Weights of a small GPT-style language model, trained from scratch on English Wikipedia.
Size: 10 layers, width 64, 2 heads of 32 (1 for keys and values), MLP 192 squared ReLU, vocabulary 4096, 0.897M parameters.
Architecture: RMSNorm before each block, no biases in attention or MLP.
Training: a variant of Muon for these matrices, 92M tokens, 5625 steps.
Each number is 128 + 24 x the weight over its row's rms, rounded and kept within 0 to 255. Layers, rows and columns count from 0. Numbers have three digits each. The size before them is the row's rms in percent of the matrix's.

# q: layer 6 attention query, 64x64, rms 0.156, rows 0-30,32-62, columns 0-63
# k: layer 6 attention key, 32x64, rms 0.161, rows 0-30, columns 0-63
q0 094:130137166145137121099154116131121150141152127118095150113131141164112104144116110151116081172168109156129100157176119114093124168153127176142120176083160154098143144155140136141128106122113125
q32 074:137080123154113130165206093109109118133141109127109165134122157155145148151135105162137135135136178132099125148125164176120122091139151159110110124130132111133133152132132100135149175133131091
k0 079:134119151141121144194142123138129123101126143149117160147169140106159167137139115147131151082091143119138168107097129122132124078166101161123107097167097120150100146117163129127103143128169131
q1 107:126180142129172122096133120135109174151134146163140138125123134134126110166121136095150073156124165134068122139158123067125119149120103126160164167122098112118130120161133151150124115131137136
q33 088:111137153124134117107094134167143190133145102164159104116141175141103122128085130109110132098090111109100134145116111094126134132102080078158109124114107134101105122113123128140121130133186148
k1 107:160088138113144105122155121126115152121148142160148103103143170157083100175095149084130094154109115143111141195114114094115095118134108089139130115082116114113136113124122115135111127133145154
q2 100:116136091121149128111123118110149135140116102083098155150110128115117147110166094138132152176128105160165089142149144163136127151150152111070127101090124167134133187111139107141130124110096136
q34 132:121120107115113129090186095128147097190115116097107154128089134135122125152157108147127149130157111138136120177121152150081140090137143120099136110100161138115141129097139091111173117117111151
k2 086:120199143118129134102100126105135121126071130089135150143139134111130138093142111170132122122147141122127167159173129141121158125104169122115087139133122144092104124115135097155137064147151119
q3 080:114133145102167128069159145143095122126120074110106112100115111128098097159116134138152092125124130149087119166073098085083131113131122127152116144090127153137142124152139116126156149108133142
q35 106:068132142168156150112150125156122141130152131177102126108137115131154119135124116152098085122097134138108137101116082087121131153138102159151147171187169131131137147147143123134099135125151155
k3 100:094071124157138118133095165152135136158139069169104101092130115126119104136135174114133121112115128145117118159093114143149111124163130137147131144127189149126123155166100112130118160105106122
q4 085:166135119151118109155069134117131124098138144106110146135144131118129177098111119123119149159096114123163145121127139201204138122132132124101137087139142133114131109136135151102083129155111115
q36 105:182151136116140101157142124101115126145109114095118156158064128111088158158170122119116148160139127157105145118112150172122126115127174155098122086116156123112122140144115107121116093101104131
k4 110:139174113114122137113112109133134119108125112105099151124107077099121148093124060139091137139156133105139109090135125161148142139087136153103092104148114117128105127094150127136153079134169158
q5 069:179123110164126126097105122097150101127116114102125173104129127128133149113133124098128132159139088149118081173147149168152121138118123144118126102061138171107149164110123115085120102138120120
q37 102:127099126125127177134163116145120111138122070109096147112090146123142133132161121143119164127155142167138126124081155117102136152121163116080144106146165158134087150119116163148111114124079143
k5 085:150110131138113159140111152139135125166106126121105149109170150110127157124170127117141163106148128143174163117109163135095148151152146096110171103138167145131139156151125122107058124141111167
q6 084:141129128134116127180089118106141097164131108077086127120117144105094134112110125156098129145153131106188126110123147180144123106167148121107086078133139155120161116146129127150121146110109116
q38 121:170118111149125100144124129085120126115115142101108165131119118122129154112126135140112131139126144090132159121135134181137145086154138208121136094124139097111141120203111103104106129151122107
k6 097:137220122111123140112168126118162123114116142089111140135145110082147162110151086136105117161157140094154142128160130148117153109114129172112096136141104103107109122112159115134157120117124125
q7 091:087105121114154120056138120095113093198137130112108155139106155142123124128149123151134137120139133152114098196147156133119106113123110107105145115127134146137152146116137112122170146104146168
q39 076:108128103114116153091130094159136116129114097152142146113133159159179115110154127140111161138109148080125078143130092078115116136155122104100100120088155155127146150112102122140137131174129163
k7 097:140112123133139119126132120120139133131130109149125124110114176166100105151140112111108101161077086101136095167088145089114139135107072064141120118087149114149117119120123100116136160137163147
q8 102:134098097099103133124166119117127123119118122124085158134108151136164109157129144165128168161142110118146106142160107085089084154152149125099129119138137147122119126129101102059148101103100152
q40 085:148067101117118128151114088119126112126135128157141146154148122146115156095158179092112137146123128158127128149151153118101137098172125164143132090107128148163163179100106116144157123152134104
k8 085:151103152116136104129149140107106164116103104109155088137125132179134112142147156103154126130117133136109114158146124085111109099197151132170134144127129153147157130096141158093172157091121129
q9 094:127178144138154130109147117182119114123106117148139111140105119156143122132122126121146089094140125120075079122148144105130102119096094092122112189114118159111134111131123161137148154164180125
q41 114:091115129108131158139108160142117138129130115141140069130177130115114127104159153097153100102128117136141103182091156103130122126141111086137115123167088166136124123110155155164156173121125115
k9 100:121101132099152158149127160186103131101145103147104133119140160115168145152147129102175128121093083151103120195115162109124117131171128104146144143133139133116148126156102149128136138100157120
q10 115:085128124118136159105121141156105127153121120170145100122133121167149100105144111090151125089135165117101110125117145078132130144105117107129149166155087123148089158090143154152177135107147103
q42 096:055123125117124138119104130176129145098150139175133087152161117135128082128138107131158113105145107145153099165120116168131105127120098062131126155146118140169128130131094127124133153121136126
k10 105:113136112111123117129142110186139162136148135134166096118182127162108073153166165124157136130123103167143105167087134129088125124135126085129140147132142161152119101112100124113126160125148124
q11 085:144105156105114149105140085125126214104143141119123143129126148144150100107116133098137105110105131104109184100133081096135138171143167171120135148114107114114130143109148096145128126127130146
q43 091:118154148104151105129126108094112110113114165092103141118156160138129093117082121144104167125158097114135111132136118136096117177106143115122163152139122108184130089150102137149155115110133185
k11 102:143177111133154108127129108098140134103069175132096153112160151138135100111096095141128138167106097100157158105170129146152100150096158136100124148142110104137130154127114117132129098138116168
q12 094:149136141137126087152117153106132079174099144094102157112135140108134141161123122167111127167124120157171144093146126181122112122174141146119115071107145097124126091126133128087123126141123132
q44 120:139166120132136093152162136116121140142129131088131164143098122127123152134125133136112142153135168120139151084124126155118127111128133216118119106099125065094136125158124094133110080106118110
k12 127:147171113138141126128135118103139118122112125116129169103118106117132127117083099134100149139116143108162136087165090148149124134098116212122071119125087095115132123120120137136133074133129111
q13 096:148112099148093101141097110118114139123136169113143146174112140113088138116182129131145132167157075180134127110148137151111130085160109117095110103132169143134120137146117162137129158145100133
q45 071:127091110154138134177136164146126144110135142133137142143144123119133122140167107116119075150120123139140086130115159153162157141092137149088151112096143113133125113165172081116109085121084096
k13 084:150095126122128116136118134147142117090112134146143116132121150167142096152171136123136125162147135196118055125133116136125108118103089123124158156104145135144139102145142131127165138116071078
q14 122:140156110119103102126145128081172127132117143112115147124120126104098113139125084157119159193137071156167124121170156162102090124098153131080119100125134128136133142120107127116124141149104115
q46 100:141137102149133109136113108101146138137130135071113145148132122153143159139099056151114115157106098072145172108147129139153161140135141156129156134144175092129115102155124137140101147143097123
k14 093:096170155129145159144154095130130094135123107096126129144109132091117131124087117114159103129137147128109149106125140142150152158117203080110137117138132127111094096098139152111105101170089137
q15 106:167123129128108142090150130132111156157133148120150161104130144106111150136158115117165094141095140130112107149129140174121154164149127162113156100056146123111127154119131090137135151181157111
q47 091:127107103140127140075159137140120143138116160117162137133142129112102150118126147120167116119112094095125151093186189129093099175130102154147114140082100114111091133110101138121142119152132124
k15 139:153072119126112098105144129132112170187144131144132135115136124145067129128159138105154114144095090141119123175125179127101123157167103116122155099102155123156149150126129127125144163132137124
q16 119:137145133146131157160103148082131157186106111118100176126122148136128149105106141105162149114151157154106144163156110146094143143135169129119155120111159117132188117159134106123087110120122118
q48 093:124104095120106145134121130156120115151140100171117131120071127112075115153124114122103162122139149072105134161155115152139131140177146098100135092120180159119118136114132147106154153111113097
k16 106:130138125155118081142056147097135122106125099125116163110130132135091129103119137135165138127128166132134144153153130170106103117149137114143130124098183155088143141166103153131096140144131079
q17 097:092091127140099158088126082171120100136141105147103167164177103116096148119121136144121125153127116112164131114116155116139153162132131145114100165121159120165114126175113116113155140166147141
q49 096:077123103132118188103101108173176160160120105105101126166145141116136137153106125126149112126144097096169176100175119141129162135125145139104118157106129134135146106105106137143133113114116129
k17 092:093087118100105163132129142149114103162132098125131150159219104107119121123106149129157095117095113124139155103144125140130141145115111179132101168140138140130124134152116098155122115170110130
q18 105:117115110140156092140159137123141153115130106158106153082101104146130131132121128200077131124193119144151146131135150125139113124088143117132125137128122141123085123157116109109110116113102192
q50 100:152123177109137151132126114124104163101133113099121136140106132116129113114128158109167098115172167122083131148117087113106092104122139129153161133105131106122133134134124081072126087121087169
k18 095:143118150154128123143123117096071142125141116148107116132107101107143141154123153106156103093194119138117123139129120127109107096094123112153165085100125118149153094150154115153172114131090174
q19 111:127162073127102123119135134111140158157138112151127083095098125122129102092147121120126114186137089107189080109130118084114121179145108133122116105115160120119092108132136130121142125140111133
q51 085:135128096123173136087074118124144106178145128111150130123106148137128108130134079144148130159165149137120136129111196130117111151137162120123141144105137103074126109170146130138089098125141146
k19 111:113124108160125173091086118124143102109105169111106120064123126092097110110119078146156150138154140119167116135152143123141100173116121124111096138123092106127131128173091138148112127137114123
q20 113:142119098123116171125123160120112078112131111106108115149147117086099155147104092129132103158089130161098113138096152138121142128163148109120085138073126151110136106135111107129131113064155130
q52 108:133112132153168203073109162109132124136127142170139102090140117128126137124140122134132136130112120083134137157103198160132118133153146112143141139100126103118070123116137102125162124135120120
k20 098:156113103141131134092146154068120135136161117134116113153133109084103135181136111132124100161132147091115150136121107161156158144154134150117132172120141127171153088118076121131128118083123114
q21 119:139081162137092132169182144111112152139108128160117132101141108143118116121124160144183129142117118164148133101092145159124119140148109120124090079118114102134106126168084117102099150141133156
q53 094:116121096124118132184143167136113119111152092141140126113141131097060158122132150155133131131104120091160139136118136136170146078162111109094133112125129149102117134086132158111122134085171147
k21 104:093111128114090173172168148140114155158164118176111147120132133140124100136135165164142118140134108154145161118119151143149136100147129128094157077114108125115135125082128124115106121102170165
q22 102:126108123177114133108112130099139145107137164152152148099116177148126175089133115136157118102109134087149096157137135129162147087145094134133107094107107115151157099129108161121180135104143135
q54 086:130106167126168142161109120141095133118180145129152150138075125105123094140108118140140095124116119120154096121106079114069078119156157150139121140129141114147170125135146092146144107125138104
k22 094:134140132131140171150123127125099149163111152123153168119102150116085065172125085137115114143112133081125119080129105097081112118144162124137134140132147125105162127110119103122120087120156151
q23 124:109154111120137101091104129138132094103109116123135126172121151094119154126142131155139139127154166135145117120134140133104108130159135124135143166179129147059162078116155074138100127139166106
q55 086:139145118116129073103150112119106126092138149142127128071092146129097116116099101161121111115188159146140107119117124093076156091099122123093142107144131105109148118170101150117134148125124116
k23 102:112163139125139111115152092090157115141171112153106084106121132136140141123125098175084110112171126132173143118144146119085149090119117122119140152191130137085127098139152159126131137128140113
q24 099:113135120098137111159154090159141114155116187142124116124130146113136129107181157168107121124127087163141112116094177130130163143127179137089167140169128131148142100097123130135128115118118107
q56 100:118134122147164128100116159105171102140111158158139115091111098159101129132103115133112102139109097143106122114115091096121145143074140120106106165112158093196146119138113146094103146130114116
k24 097:113156140099156148113126158147162114156132121160122116122114108171094133097132094118110096084147113088114128084135174120125144154120130119061125152130153131116123109128139100161156097087116114
q25 108:104128135125102153139097116091132151165097069135113120123130107145159142136121094093128147124131151177104156101095156136177107131105097147094161149161115133103138132085157133130108149106114146
q57 092:119142123148125128136115104120160109165107050164152127108106131090136124156140169120114171174148124131116103124121113169108098144097102153145118100122108132152087121134117169133120137123171136
k25 089:094172121117099108163105126113106151145121100159143123137130132121143099136151113113077140156126161145121127109175150118157143137116083190108156126137146142156117121133151158172084119095117113
q26 112:138120117133142082136132151159143080113108141080140146138095116096140140143163109115158156144153121134121105150136157154083118141145138103102110205105120147121142102111140106114101159146105104
q58 078:175105102213091144147114128070088163139143107136135148145109106122103104129129095119133126124110136145106143105124117152146107099136128112159134136144120118119151108102159145114081112104133154
k26 105:147138149148112112125142126144087164113134131115140149083114110099139131095115105146136092115185149101115126082110107129155138145083108151119129167181099149105110110153104118121100154134168150
q27 084:137122101130126106137153080150103113143109144088094149114124105112179108114173112138151112109166069160167130143085126095122158108135143124133106098154085109141117112143142132162139134108112126
q59 092:125121142105141089079072141129160154162125148115124146104116165109131126108148115141119121145131113103187126150141110087097126102134097108123149134114123156109133127136141134099156082170115185
k27 102:153124183142114115095115107118129128183152135109129112121126168078140088136124164132116153117121153167142102122128147096095128097097127101099145155136152169148154132123115148112152137154076134
q28 126:124161136118154130155142120113158100156138126164103159104110146152147106187108142089074130113144126089170109135161090153129080107144136119153155129131128101093131100154113104135125125117137157
q60 105:126166166153130150107116166110097140130095155124129105098139170130118070132134111127124151090112150154142120162142093097135068103153130107160132121110109140126084148116095137120151139152119099
k28 095:167156142124142149126110130114141138183093149144125154121116185144111147162125096085112131093137150119152108165104103107144149101130132129125112101145125113136108085161106105101092105145091161
q29 096:080116146123106145125156114156120130115155145118122107110177104171113156114124089116156089135102110164083161120132091175138113145129107116138114081154131154128132144147124167137097115088139130
q61 095:146096127088110088129172137107102123118104140155142150103107101158131107138088118119094130122105135109127080114152141123090130123135111124161154084119106130151185125133144143071102169142128126
k29 107:081127116144141146104118180094139145104100173145138133092142086103117126091106127146085137094091155088118134136152132153111125117111104126128116095176098127123143128140115134096133174159115133
q30 126:133113117130095117132079154095109156113147150132153113148111112105100127164109172099122084101110136094138150103146173145151088144106139153172136095126110124113142122109112138145157155167095103
q62 086:117133099167129159134123156107116141175121096093136097106101149070118154130150138107125094110121084167161094111152133107102117128106121110131127135085133172112103167126125114134125147155086120
k30 091:164114114144137117149073155089138160133093147093137153135116090123130134134079122092173050148133130141181130153121141146153157135100136141110154133142125143132142159144121133120145131132119122